config.toml
num_key_value_heads = 2
vocab_size = 8192
norm_place = "pre"
tie_word_embeddings = false
optimizer = "muon_variant"
warmup_steps = 200
schedule = "cos"
max_seq_len = 1024
train_tokens = 94230000
Each number is 128 + 24 x the weight over its row's rms, rounded and kept within 0 to 255. Layers, rows and columns count from 0. The size above them is the row's rms in percent of the matrix's.

# layer 5 MLP down (transposed), 640x160, rms 0.135, rows 212-233, columns 0-159
size [134  98  99 127 102  88  99 106 106  94 103 116 104 101  90 106 109 105  90  91  87  99]
[[139 143 128 160 139 146 125 125 109 121 133 147 116 112 175 127 130  71 148 123 124 128 121 102 137 154 101 112 165 127 142 106 129 155 139 166 120 111 138 166 117 139 139 141 117 146 138 112 113 123 120  84 147  67 142 141 113 158 143  94 100 153 100 150  98  88 155  81 156 131 134 103 120 120 128 130 130 128 125 137 120 142 133 127 130 153 117 129 137 107 158 114 151 139 167 139 129  95 108 116 106 105 138 174 142 100 151 127  63 130 159 131 147 127 135  78 135  98 150 116 120 118 167 142  74 126 144 176  84 105 129 121 124 132 100 127 141 126 135  78 163 134 125  83 161 108 141 108 160  87 181 136 151 136 189 129  74 158 155 108]
 [137 114 138 128 130 146 137 134 143 142 111 147 108 139 135 106  98  93 137 150 155 121 107 146 166 142 120 129 103 136 110 104 143 122  73 146 128 129 183 111 130 124 139 132 111 112 124 141 124  83 122 115 178 119 128 132 116 167 119 119  69 124 131 124 108 162  91 153 111 114 117 102  99 167 110 147 111 195 136 130 117 148 171 155  98 140 123 157 109 127  89  77 133 120 109 113 119 160 158 133 157  96 126 114 115  88 146 143  96 170 118 116 127 136 111 129 133 108 166  84 144 118 141 125 112 136 156 104 127 141  94 163 170 124 139 130 176 142 144  82 117 134 168 164 131 155 141 137 174 137 128  78  87 118  75 139 119 174 121 111]
 [115  53 129 120  85 135 146 142 147  91 122 129 162 113 122  88  97  81 105 112 159 136 139 112 119  75 142 110 125 160 125 147 104 141 133 100 118  95  96 150 170 115 162 177 122 129 128 143 119 139 136 183 148 133 169 128 107 106 104 141 119 125 159 162 150 124 183 125 105 115 126 106 122 149 181 158 122 118 149 114 128 142 132 111 101  98 103 102  92 142 133 134 126 141 131  84 164  96 107 123 127 133 107 140 131 108 128 149 117 112 157 109 143 131 107 187 109 153 142 125 147 126 104 104  97 176  98  90 147 135 130 135 152 152 127 138 132  94  94 137 105 147 143 185 122 123 145 147  88 132 169 150 104 156 129 132 137 141 127 137]
 [148  83 130  94 120  94 115 128 138 124  94 128 129 129 161 132 136 148  94 107 109 126 108 145 113 126  81 122 121 172 136  89 132 101 121 122 141  89 143  99 111 123 138 109 161 101 146 203 106 122 116 124 120 134 111 124 148 132 132 149 111 109 112 158 153 128  53 182 132 142 136 111 140 119 168 156 117 145 134  88  95 106 162 134  75 117 128 129 140 104 152 153 145 142 137 181 134 140 126 146 119 151 177 147 133 108 125 147 121 147 127 131 154 127 148 104  95 157 142 143 145 128 161 153  43  98 128 126 112 112 142 116 171 140 122 132 122 116 122 147 160 132 113 125  89  98 140 125 116 128 113 124 106  95 150 161 124 168 113 177]
 [155 127  88 142 134 104 170 116 125 100 137 115  87 108 112 141 112 130 130 114 150 124 139 139 149 149 102 130 106 145 109 131 102 125 149 131 140 136 117 133 144 115 133 136 113 115 155  85 118 104 161 117  70 140 136 176  93 131 153 150 139 160 177 114 120 147  99 140 138 144 131 106 133 129 120 119 114 139 166 124 136 156 130 107 114 121  92 117 122 129  97 129 132 101 143  92 169  92 167  71  81 123 111  77 140 126 150 133 121 118  66 155 177 100  91 122 102 130 154 126 158 119 122 109  88 129 132 106 160 166 143 152 184 157 131 115  75 144 147 148  90 139 140 145 169 158 109 111 127 140 140 105 138 118 167  97 123 173 144 153]
 [136  83 116 110 119 123 134 117 121 114 127 113 144 153 117 117 100 137 131 147 131 136 105  71 164 121 102 133 121 131 142 136 157 129 150 144 124 152 134 173 153 141  83 102 120 156 133 131 122 182 143 112 141 110 134 108 106  97 115 134 118 121 129 118 137 155 146 164 121 130 123 107 120  95 137 103 119  52 136 122 114 100 131 148  97 158 145 103 111  72 137 146 133 137 163 118  85 101 103 120  83  89 168 110 154 144 119  99  88 146 171 143 128 174 126 142 120 172 149 130 109 128 112 122 143 147 111 112 113 112 141  93 155 124 112 106 155 103 171 107 158 136 119  90 153 167 149 158 157 109 186 147 150 137 146  85 182 122 124 151]
 [145 195 143 101 194 148  87 119 114 111 172 132 148 137 119 154 102  95 154 178 146 123  86  87 107 153 130 150 114 138 151 114 134 162 121 137 108 133 155 103 125 137 155 102 105 133 112 103 150 138  92 103 138 154 115  89 147 161 150 125 140 102 156 124 178 103 117 133 153  98 101  83  94 128 122 131 118 126 117 123  93 147 155 176 145 102  92 118 174  77 142 121  98 157  87 151 125 119 173 121 136 118 166 119 137 132 124 122 124 136 110 139 150 110 119 118 104 110 130 135 142 119 119 119 140 103 145  61 146 154 156  89 147 119 118 147 142 122 126  86 132 111 140 147 116 130 112 157 144 145 133 149 100  86 116 156 126 132 147 125]
 [ 67 158  83 146  97 117 130  81 171 116 124 136 146 143 121  89 120 129 144 101 121 110 138 147 113 146  90 116 138 119 136 122 135 122 127 155  70 116 150 136 120 120 104 158 117 115 119 174 141  71 137 126 175 125 156 152 143  88 162 134 106 152 151 103  99  95 143 151  83 155 125  88 133  94 132 156 142 143 151 144 137 106  92 105 135 158 101 130 142 136  99 158 141 148 130 153 152 105 117 129 122  94 113 136 117 151 136 129 142 111 147 143 135  99 138 124 109  88 154 106 107  98 168 140 148 110  81 119 159 175 131 133 122 119 174 123 145 135 159 115 173 107 102 151 100 148 150 124 119 105 115 132 119 125 123  99 138 187 172 148]
 [114 131 139 169 158 102 106 141 188 111 112 117 120 131 100 151 108 115 135 110 111 105 154 148 111  97 112 120 107 139 153 164 145 151 122 139 136 131 117 116 158 150 145 109 143 110 102 136 138 138 105 136 126 124  87 162 121 106  91 141 129 144 101 128 135 120 143 102 129 181 120 153 122 156 123 113 151 132 129 163 175 128 120 151 101 133 138  97 145 156 137 139 143  83 142  95 119 113 143  96 134 157 132  84  88 154  87 115  96 103 101 122 129 139  91 152 157 130 102  99 141 132 149 142 184 123 110 161 155 151 134 144 118 156 129 116 102 111 112 107 145 114 186 150 130 107 117  89  97 134 176 112 113 190 178 132  79  80  96 122]
 [ 84 115 137 142 140 122 111 144  59 120 157 110 155 141 108 111 130  95 112 150 142 112 117 148 107 142 142 153 143 124 123 122 133 190 114  93 148  97 159 151 134 105 111  99 135 152 120 130 176 128 138 131 149 119 101  98 106 152 167 118 130 162 135  95 138 161 136  84 103 120 149 154 124 133 131  75  87 177 124  91 137 143 139  52 110 147 179 108 110 111 150 104 136 130 159  90  98 154 147 151 122  95 127 161 160 107 138 121 116 142 109 106 130 144 115 156  91 140 102 148 105 125  91 121  98  90 136  95 154 131 119 124 147 127 149 122 152 138 125 167 112 159 135 127 127 147 101 111 144 146 141 139 176 128 155  98 147 138 145 102]
 [142 147 106 134 183 130 119 161 189 104 127 122 165 117  87 133 152 170 112 146 122 113 138 115 134 112 159 111 123  88 123 128 128 130 133 118 151 135 126 143 124 122 147 102 109  82  63 113 115 116 131 142 133 103 141 142 146 156 125 108 130 111 109 123 151  77 128 109 174 117 128 138 144 122 125 149 118 111 107 181 112 117 146 141 158  79 180 131 104 125 140  86 142 130  99 118 140 118 115 190  99 141 114 141 119 114 107 115 122 159 123 114 119 176 140 121 123 117 113 144 164 117 152 132  67 134 155 107 156 149  99 108 116 118 123 131 118 114 105 105 122 116  78 148  94 141 114 142 155 114 149  89 175 144 111 139 191 161 159 152]
 [135 161 132 123 105  72 144 103 102 111 158 168 136 135 108 111  91 101 147 150 138 129 130 168  77 109 107 132  96 128 145 148 121 169 135 148 118 125 153 157 137 155 136 113 139 143 158 107  81 115 109 132 149  77 157 156 106 116 119 140 139  88 146 115 137 114 136 119  88 155 156 132 142 148  87 107  96 126 155 151 118  98 115 129  98 169  90 161 122 105 175 120 132  95 152 158 160 145 149 128 137 142 126 122 128 152 147 124  97 122 138 125 169 123 137 164 123 107 131 142 173 140 138 132 155 148  99 145 102 110 153 115 144 153 100 105 158 126  97 116 122  78 110 109 177  98 171  91 133 117  96 124 111 163 142 133 141  96  97  84]
 [127 174 132 163 118 120 133 110 101 117 165 144 129 125  87 143 142 114 115  88 117 120 113 111 153 131 144 104  82 100 142 126 109 128 112  92 110 135 148 142 171 144 100 122 133 109 118 110 171 106  91 160 139 195 144 122 111 122 119 145 111 127 120  95 143 153 146  88  81 133 115 105 101 147 151 137 142 132 147 108 122 154 140 116 103 118 129 170 123 158 133  94 163 132 119 143 105  87 139 120 133 175 135 110 120  97 129 138 143 150  69 123 135 106 141 149 168 106 144 101 152 141 174 120  81 129 143  76  96 197 114 139 125 142 153 119 131 111 166 138 149 113 135 123 108 124 128 119 126 122 121 152 111  93 141 190 101 176 126 102]
 [162  93 134 138 129 116 136 141 107 116 139 162 112 136  74 117 113 146 125 141 113 116 168 149 132 117  85 140 132 112 113 104 114 115 121 134 138 129 168 135 176 152  87 125 151 128 106 157  99 108 162 145 155 154  60 102 127  77 102  90 107 100 119 139  93 105 124 150 169 187 140 122 156 141 108 113 143 145 166 118 100 125 126 141 104 122 117 108  93 129 151 150 135 152 107 142 110 123 109 112 157  99 166 127 136 136 116 127 115 162 123 143 151 176 134 112 140  94 179 147 112 131  81 108 127 136 135 134 162 138 150 127 123 197 124 127 106 169 149 171 124  82 140 133 124 180  98 128 108 121 123 111 100  92 142 128 119 121 111 128]
 [137 122 141 131 132 129 151 116 134 156 144 158 120 153 112 130 118 168  88 113 105 142 130 118 138 107 148 114 130 130 105 123  84 125 114 121 163  67 109 102 143 131 152 125 118  96 154 133 135  90 165 127 150  46 124 140 109 137 133 136 155 135 125 150 103 115 127 158 133 107 130 109  85 133  88 121  98 146 135 148 144 150 151 161 110 127 100 122 139 115 159 123 133 151 131 146 123  92 100 102 162  71 131 127 131 188 180  92 153  98 165 147 160 146 146 110 102 138 125 160 122 106 125 103 145 123 111 155 178 161 116 166 130 113  90 113 137  89 155 145  99  95 141  97 140 176 146 127 118 122 129 122 104 103 126 187 119 115 122 101]
 [115 120 163 107 110  92 103 140 146 120 150 103 178 137  97 149 130  98 148 110 140 137 164 123 146 110 180 113  93 127 142 134 111 116 160 150 115 118 101 144  98 151 133 144  85 140 123 132 135 155 144 132  79 133 153 140 136 129 138  83 118 114 110 135 129 125 136 129 106 157 176 177  99 117 108  90 159 130  99 137 123 100 107 126 118 143 123 136 141 105 112 124 139 130  95 147  94 117 139 117 117 104 117 121 135 126 117 132 130 145 105 140 133 134  72 140 130 112 117  83 169 211 112 132 113 132  99 158 117 130 117 140 123 130 147 114 153 145 128 145 166 105 105  97 157 137 131  75 139  64 112 145 176 157 191 117 101 151 171 154]
 [135 154  89 139 106 133 148 127 129 116 140 130  98 126 169 177 188 109 172 141 100  99 114 137 190 118 145 145 122 104 163 109 129 141  98 113  77 109 127 169 156 158 133 113 127 204 130 140 154 161 136  75 102  99 137 120 130 119 143 113 115 148 132 106 119 171 161 151 135 152 148 113 150 134 133 109 117 147 142  62 116 142 126 109  98 158 155 139 134 125 114 120 149 121  84 124 133 112 122 106 140 122  90 175 123 137 107 150 126 107 126  91 104 112 141 109 124 113 138 117 110 141  83 116  42 118 120 134 144 115 106 119 128 122 143 172 142 147 113 142 111 154 134 132 131 133 133 101 141 137 141 151  84 111 139 119 115 150 112 101]
 [156 114 131 120  79 138 140 133 133 136 103 130 102 119 135 102 145 132 147 180 149 129 159 133 137 131 105 151 174  99 132  95 189 114 123 125 137 109 156 110 142 134 149 171 119 148  98 107 131 147 138 147 129 133 121 105 115 102 124 116 170  82 143  89  75  90 132 145 147 149  98 121 180 135 119 126 140 139 102 114 125 131 129 131 115 107  96 147 134  81 121 118 107 153 155 148 141 117 118 105 116 156 158 127 135 101 128 110  89 142 108 121 158 156 145 133  95 100 136 121 132 177 114 154 102 134 155 120 164 146 110 126 167 168 128 140 113  70 136 109 159  67 141 161 129 102 143 145  74  93 122 110 165  83 126 143 124 126 102 170]
 [144 114 129  82 123 138 131 157 150 125 106  76 154 123 119 145 103 102 168 137 137  76 139 125 146 141 109 116 142 155 123 125 144 140 160 125  83 154 205  89 123 155  71 135 100 134  77 118 143 124 139 154  92 157 174 173 158 176 134  85 129 165  98 124 111 134  95 106 113 140 118 121 147 145 111 117 138 127  87 129 154 104 114 142  71  96 142  88 129  94 135 161 141 144 121 112 112 142 130 150 130 101 145 159 131 145 120 101 106 101 111  98 119 115 112 175 128 163 117 104 120 112 143 101  99 116 109 155 134 154 128 122 157 173 159 140 128 110 138 132 119 148 146  93 157 134 125 123 126  96 151 149 150 148 138 130 115 134 152 140]
 [123 143 134 109 128 116 143  92 103 132 175 103 121 100  74 140 161  98 115 122 188 132  62  87 169 137 128 113 149 123 145 133 121 154 124 129 121 111  87  95 115 132  97 114 140 134 126 134 119 112 132 131 147 119 140 105 109 124  97 151 154 139 133 102 106 112 121 157 184 143 146 154 152 100 127 131  97 147  92 133  96 140  78 115 100 152 145 168 135 167 143 120 116 142 162 120 158 141 133 173 125 114 114 120 158 144 136 123 144 105 115 150 135  77 176 159 141 163 139 129 129 127 143 108 154 146 153 117 130  81  90 111 122 105 100 126  80 130 163 127 114 156 192 126 106  73 145 129 120 146 109 114 127 115 142 156 134 124 130 163]
 [121 112 172 117 141 136 104 118 119  81 150 142 170 184 149 142  86 131 157 122 130 129 151  86 128 105 117  97 108 127 137 107  97 125 129 147 135 139 138 181  84 167 135 129 129 146 157 152 103  98 146  96 138 125 123 114 168 125 123 133 144 136 116  95 110 167 141  86 179 147 121  98 129 134  85 100 123 148 156 131 148 116 140 100 141 108  95 142 144 141 143 145  93 102 123 130  75 144 157 152 117  83 104 174 149 114 128 101 138 128 135 112 148 169 103 138 142 136 133 129  63 129  88  96  90 133 130 131  93 181 130 149 111 111 151 138 122 126  85 137 151 147 108 143 111 119 152 156 130 176 140 127 135 124  88 115 139 152 131 100]
 [112 120 119 122  85 108 106 115 154 132 149 173 133 123 118 123 116 123  94 142 113 153  88 125 143 151 129 112 149 135 170 145  97 111 135  88 159  84 109 130 102 163 111 142  79 163 106 111 139 132 102  89 134 139 137 165 136 126 109  93 129 123 123 107 145 116 152 116 181 115 140 182 132 111 116 108 121  88 150 137 132 134 111 118 112 152 117 141 101 139 168 148 130 137 134 166 121 148 111 130 126 113 155 160  78 110 127 165 149 106 114 129 126 126 151 149 159 103 112 132 131 132 171 134  47 150  92 145 138 103 140  95 142  97 148 143 117 106  89 137 181 125 133 205 163 132 153 144 155 138 144 116 129  94 137 110  97 111 111 147]]
# layer 5 MLP up, 640x160, rms 0.255, rows 213-233, columns 0-159
size [101  95 117 100  91 107 114 112  98 106 108 109  95  95  98 105 113  90  93  89 100]
[[ 73 125 121 148 150 188 148 125 131  99 135 138 158 141 148 137 143 140 157 136 127 176 120  93 166 125 162 120  90 140  85 149 165 116  84  72  82 134 137 105 162 127 108  94 116 146 145 152 132 110 153 137 127 133 140 149 127 129 157 158 130 144 121 150 123 117 149 159 130 106  98 134  67 189 146 153  81 153 102 130 131 135  80  89 132 115 145 148 134 153 116  91 130  64 121 145 137 133 130 129 125 117 120 140 121 101 110 128 141 117 114 127 122 160 137 122 108 137  70 124  69  94 142 146  99 131 141 139 120 123 104 121 121 129 159 121 135 109 133 151 152 143 110 128 133 150 120 113 170 108 145 127 123 143 121 156 101 100 113 181]
 [111 112  76 147  91 132 130 118 121  93 117 118 124 112 109 151 167 110  94  92 123 115 125 134 136 137 108 170 132 145 126 133 146 111 129 118 137 154 138 117 175 106 150 144 115 145 148 154 127 122 147  97 105 107 115  83 146  84 171 141 135 146 139 159 143  95 126 167  84 119 147 158 117  94 155 119 135 153 167 144 121 176 136 136 127 134 104 120 157 106 128 151 131 101 146 131 168 115 123 130 113 110 118 111 136  98 167 131 141 118 115 122 116 108 109 114 159 148 110 122 117 151 135  97 151 163  96 209 117 137 125 173  81 133 173 120 104 116 136 118 181 162  93 147 104 122 118 124 121 148 181 128  80 129 145 138  83 123  89 102]
 [138 153 159 133 155 130  89 154 160 157 130  95 128 150 101  92 106 144 139 122 126 155 160 169 139 144 147 136 106 131  97  82  85 103 136 152 128 189 109 126 153 114 133 165 125 125 117 101 154  97 168 139 136 123 107 138 175 113 132 141 107  69 108 138 138 140 152 147 114 144 114 137 104 149 133 122 156 122 135 107 155 146 121 117  94 151  81 136 143 121 106 127 130  99 103 127 156 109 113 106 128 130  88 163 108 114 116 120 127 165 148 177 162 110 114 151 139 116  76 102 150 110 121 144  99 127 100  98 126  94 121 148 186 131 161  95 132  93 115 137 148 132  90 130 157  86 130 147 143 138 138 119 136 100 106 156 118 105  84 177]
 [141 139 140 133 156 145 133 161 118 140 163 103 181 167 102 104 163 148 100 136 142 125 123 134 155 119 139 126 161  82 120 137  79 112 128 121  93 161 104 135 174 140 130 135 126 105 112 160 134 121 139 179 149 126 108 147 144 128 126 143 180 126 109 138 124 140 151 116 121 126 106 128 100 122 138 116  88  79 136 106 130 113 103 111 155  97 104 130 105  96 134 156 136 112 146 175 136 109 148 141 198 124 114 128 103 126 123 103 139 130 136 143 142 167 132 142 153 146  57 167 115 103 126 122 101 174 148 149 138 164 142 130 110 141 120 119 117 140  99 155 168  82  92 114 119 125 121 142 183 127  96  87 125 121  92  91 138 129  90 105]
 [166 127 131 115 119 136 128 159 109 134 117  97  84 117 140 105  72 125 108 128 122 137 101 108 150 144  97 163 143  98 105 108 130 155 116 115 135 138 115 135 135 143 111 154 183 121 135 120 142 161 186 134 154  97 144 174  84 141 123 144 130 119  97 130 132 100 121 165 138 112 130 128 130 145 165 131 105 118 131 160 147 131 127 145  83 117 122  97 125 100 145 136 149 156 153 130  75 116 132 134 104 164 134 128 161 142  82 183 113 115 150 121 127 152 114 106 110 177 108 109  86 158 108 125 161 174 116 130 125 129 171 117 135  99 111  60 156 140 139 153 161 154 118 119 110 160 133 100 160 149 124 110 112 123 114  70 133  91 119 104]
 [143 132 136 157 154 126 106  89 125 107 154 120 153 124 115 169 125  97 179 121 130  97 120  79 103 155 147 117 139 166 163 180 101 163 144  78 131  98 159 102 140 136 194  99  84 111 106  91 167 103 134 140 148  97 120  93 125 125 104 119 137  96 151 174 126 169 100 156 109 105 128 113 106 135 122 117 128 154 103 146 134 142 159  85 124 144 109 129 114 124 179 141 113 124 115 127 122 154 141 136 125  93 156 102 147 161 143 103 177 135 115 115 138 107  90 134 127 115 104 129 114 158 139 113 123 128  89 134 136  99 119 115 130 114 124 125 143 152 120  85 123 130 151 114 100 127 134 104 152 215 158 138 130 133 116 120 116 144 135 127]
 [ 63 137  58 125 139 122 163 125 167 116 156  69 121 140  92 136 129 162 145 123 108 115 133  80 133 125 132  94 153 148 138 145  98 137 144 142 128 113 122 116 162  94 156 141  95 145 172 155 100 113 169 182 149  84 118 177 141 111 135 143 127 173 144  97  95 130 100 151  87 178 155  98 161 120  93  92 127 140 113 120 154 101 103 112 176 150  98  90 161 122 100 102 150 140 134 144 113 159 126 129 152 127 108 116 111 143 107 129 132 138 157 132 135 119 131 109 161 152 112 111 118 117 108 145 132 156 137 118 135 163 116 139 101 133 162 141 114 134 151 114 126  96 116 152  93 124 134 104 138 108 149 134 116 107 152 100 133 110 125 135]
 [ 98 139 145 148 138 117 100 157 161  96  98 147 158 143 155 136 109 129 120 162 125 104 147 145 121 107 163 121 122 135 147 155 142 152 163 138 110 112 125 108 148 178  79  98  97 139 123 140 175 117 156 154 115 103 135 137 121 104  95 134 121 145 122 106 112 141  90  96 129 111 111 142 113 133 117 162 131 131  86 125 181 118  72 106 168 154 144  91 145 113 160 178 125 112 142 109 124 137 161 104  94 135 136 126 123 141 151 115 169 159 120 116 108 104 139 139 119 149 128 144  80 135 109 155 127 157 136  90 155 179  97 124 126 173 111 112 102 117 111 117 128  98 169 104 136 103 119 103 141 116 180  66 136  94 150 118 159 123 105 141]
 [133 121 118 141 148 130 113 112 156 139 134 146 114 138 138 143 181 157 128 119 152 156 113 149 119 159  98 138 127 131 127  94 154 100 110 125 109 177 124 154 106 169 155 135  97 100 110 144 117 139 107 145 131 118 141 147 174 110 143 109 138 162 125 139 145 120 143 115 128 110 137 119 161 110 162 147 138 130 152 133 147 140  79 145 129 140 124 111  95 165  62 119 138 175 112 161 130 112 112 174 134 122 127 157 124 130  74 108 141 107 132 116 169 120  86 166  95 129 137 113 146 107 143 140 171 180 140 112 106  82 149 182 131 119 120 127  85 171 152 147 107 150 123 121  75 114 172 120  85  93  99 109  93 133 125 142 108 113 136  95]
 [ 69  80  62 133  98  99 112 122 137 126 104  80 144  89 118 112 154 133 129 114 162 116 111 101  86 148 145 139 167 135 149 129 104 140 110 162 145 167 160 124 115 122 108 121 162 163 147 142 149 170 128 130 106 150 143 154 123 138 167 106  89 161 151 121 111 155  87 155 122 139 152 133 168 116 154 140 180 141 128  78 122 112 113 120 126 133 158 121 152  76 112 153 105  84  93 114 125 131 137 106 126 129 116 106 141 156  80 143 121 128 145 160  93 107 129 140 149 121 119 120 110 111 114 105 147 103 139 137  93 101 122  83 183 137 108 134 150 127 132 123 187 102 128 125 107 111 133 114 164 147 137 112 146 138 113 129 136 122 138 138]
 [129 158 139 113 137 146 113 118 129 106 163 100 131  99 134 103 134 131 148 119 100 125 144  89 113 173 126 118  98 124 137 108 108 126  99 124 113 142 160 139 170 140 126  95 109 134 152 111 139 174 109 129 120 123 133 163 160  68 123  93 155 148 141  86 120 127 115 133 132 128 140 120 130 140 127  81 151 123 128 118 102  95 147 151 167  82 139 167 157 149 139 145 130 121 129  98 141 132 147 112 137 111 114 181  96 121 112  95 134 136 108 129 140 120  87 182 121  91 181 163 136 127 110 182 115 151 123 157 132 159 156 159 163 120 124  97 128 112 128 192 119 118  80 120 169  79 119 112 164 103 129 103 153 109 108 107 128 115  82 138]
 [139 131  95 161 118 114 145  82 117 174 104 102 126 124 142 136 144  86 171  86  98 145 153 134 101 144 181 124 127 149 119 148 129 130 120 144 109 123 141 132 118  82 129 126 129 126 137 146 127  87 122 151 133 112 110 126 139 145 106 130 152 116 147 104 116 158 139 144  82  55 123 166 119  95 129 151 104 155 134  75 181 144  96  96 137 119 131  72 135 167 147 125  77 107 143 135 138  90 127 154 132 172 144 153 155 123  94 119 110 130 104 158 173 122  84 117 144 137  92  89 131 125 120 147 141 133 154 107 132 113 153 117 105 104 177 114 180 130 127 128 102 123 127 128 140 104 153 107 156 124 145 154 101 144 150 130 125 121 114  94]
 [151 101 138 134 119 157 135  81 140 108 107 154 135 155 119 102 148 129 147 111 134 119 113 122 126 126 128 121 152 119 125 130  92 107  89  93 105 154 141 117 139 145 114 137 103 118 129 145 106  94 136 150 144 180  99 107 139 132 169  91 182  84 130 113 136 118 131 169 125 110 110 126 121 151 144 134 119 207 150 131  89 159 117 104 115 110 165 158 121 112 128 100 116 163 128 157 108 149  99 112 124 115 106  87 132 146 131 159 129  98 128 130 162 124 102 166 115 107  89 136  90 156  94 131 160 159 137 119 147 144 110 146  86 157 179 113 116 165 117 163 155 109  98 128 166 163 157 111  99 150 149 116 108 143 104 123  94 117  78 104]
 [147 135 129 144 130 115 129  84  95 114 113 117 113 171 148 159 111 155 141  99 111 135 139 120 152 138 115 170 130 129 144 151 149 129 128 125 141 134 103 125 115 116 176 113 123 128  92 100 158 147 128 119 169  82 112 156 128 109 118 136 102 125 118 118  96 148 121 115  89  70 114 100 102 134 103 150 120 154 149 151 121 120 127 111 136 168 145 123 103 134 134 135  97 119 157 152 152 159 123  96 134 148 146 140 133 176 135 184 149  92 121  85 165 122 124 118 147 137 118 125 112 103 134 134 138 148 140 153 162 140 141 122 166 172  93 151 146  80 113 145 111  80 111 105 192 120 116 108  72  68 171 146 121 117 132 152 101  83 155 145]
 [133 102 156 145  96  74 129 146 135 125 146 117 129 155 156 120 102  84 132 147 126 102 132  91 111 133 143 133 157 159 108 134 112 135 103 140 130 175 107 110 157  71 124  74 135  95  94 137 117 116 104 144 139 112 111 179 122 123 168 121 133 126 167  95 102 117 146 117 136 155 147 137  96 171 109 135 148 149 120 134 149 155 141 134 119 116 171 125 111 130 110 117  74 117 142 149 124 140 134 153  66 105 149 137 127 158 117 174 142 133 132 121 151 156 156 146 164 117  91 101 129 141 146 146 147 133 122 106 107 139 123  75 145 123 169  95 145 156 164 161  92 107 113 135 169 132 119 117 169 163 116 106 167 125 147  93 134 151 164 148]
 [152  85 187 148 141 147 114 123 154 149  96  91 191 109 111 135 132 113 150 128 172 132 135 138  96 116 134 147  88 142 132 127 132  94  87 120 116 152 106 158 145 132 158 113 150 134 117 122 142 105 122 185 173 130 125 130 173 181 120 145 117 154 123 135 109 126 141  99 128  80  85 147 124 136 130 136 121 107 123 123 140 113 101 132 111 133 136  80 115 142  77 133 125 137 105 139 135 163 146 155 131 157 114 159  77 105 145 160 126 139 132 143 152 114 142 135 119 103 111 133 159 129 119 144 102 114 139  67  87  99 126 188 134 105 131 113 157 179 130 144 108 104 106 109 151  99 158 130 140 125 111 107 131 102 159 175 113 116 148 134]
 [138 130 151 121  98 130 104 113 144  81 125 141 153 130 111 115 116 114 161 102 137 122 122 122 130 147 137 150 106 183  90 157  79 199 102 139 131 133 121 125 146 140 127 153  77 104 115 111 120 137 115  86 142 136 153 128 157 121 179 141 142  91 117 110 136 109 154 167 126 123 130  94 133 122 150  99 169 156  99 114 111 133 105 143 140 122  87 151 175  97 144 131 124 132 106 158 190 125 121 111 147 120 137 103 156 109 134 162 141  94  96 143 141 157 125 168 146 119 135  97 137 142 102 146 158 163 102 110 112  88 123 145  97  94 158 113  98 106 139 126 116  64 128 138 142  99 116  88 124 136  93 147 124 145 143 146  93 140  99 148]
 [144 156  62 101 164 127  54 139 117 174 108 109 138  82 135 137 133 176 125  95 138 166 118 107 108 119 121 109 147 111 126 150 159 146 161 128 108 117 127 137 116 141  79 125  82 123 157 129 142  97 138 119 155 125 143  96 147 156 137 136 145  73 129 154 140 118 142 145 180 120 129 160 144 139  98 156 136 174 124 152 117 146 113 135 140 117 126 117 149 120 138 154 139 176  89 133 119 125 121 137 156  71 114 117  98 117 114 119 159 133 139  90 137  92 122 122 135 109 125 150 145 190 114  94 134 124 118 144 116 117 121  84 133 123  96 133 142 173 115 132 133 174 116 142 117 135 114  96 128 103 161 120 149  90 112  82 100 137 138 118]
 [130 110 123 125 162 125 103 137 168 103 128 109 108 119 134 101 120 149 160 108 109 122 166 115  79 108 137 111 107 109 139 146 142 134 144 145 140 128 136 140 147 132 109 112 159 143 162 104 139  93 140 118 123 135 114  80 132 130 139 131 117 112 121 123 172 102 130  97 128 131 125 143 140 171 145 126 105 135 126 114 179 122 143 149 131 127 141 120 179 129  86 126 142  80 116 159 101 111  52 108 122 111 150 141 117 138  78 129 153 150 147 150  73 144  97 148 130 140 158 126 151  90 120 160 105 123 100 158  97 187 121 114 163 152 138 119 132 143 133 142 165 107  82 115 161 139 110 116 148 218 127 106 114 121  96 153 110 136 120  89]
 [126 124 134 156 144 121  87 110 121 124 163 100 133 107 163  93 190 159 103  93 151 188  79 118 132  97 146 136 117 130 105 127 123  97 129 135 134 114 121 102 124 117 128 165  97 125 150  99  76 149 110 135  98 165 103 106 112 137 115 170 164  98 141 124 117 140 122 120 140  94 142 152  96 148 108  85 149 151 112 135 142 121 130  89 136 167 125 106 124 166 112  87 121 135 195 125 157  69 137 137 133 105 159 115 122 118 141 146 122 134 149 131 114 133 135 128 143 151 120 135 135 115 139 123 128 157 127 103  92 113 107  77  81 129 132 145 138 142 141 183 160 138  72 111 151 162 144 101 130 133 143 153 124  99 155 124 136 152 120 160]
 [148 109 139 117 138  90  67 126 144 154 143 112 115 167 135 167 143 153 146 133 132 139 120 152 119 129 169 106 115 150  94 127 110  88 148 147  97 147 112 120 132  85 100 141 116 111 150 103 120  85 152 141 122 133 126 131 151 159 170 126 124 144 101 159 115  96 130 123 114  89 123 161 188 125 124 179  90 143 140 150 102 150 140 164 149 180 128 107 157  86 119 113 125 119 150 145 155 116 101  72 130 143 112 100 175 149 119 121 134 145 143 135 129  63 146  89 109 131 109 145 132 111 120 137 141 117 125 185 130 135  85 141 140  95 138 141 106 117 142 128 102 139 108 142 103 114 146 141  70 110 110 152 121 151 113 157 112 104 109  99]]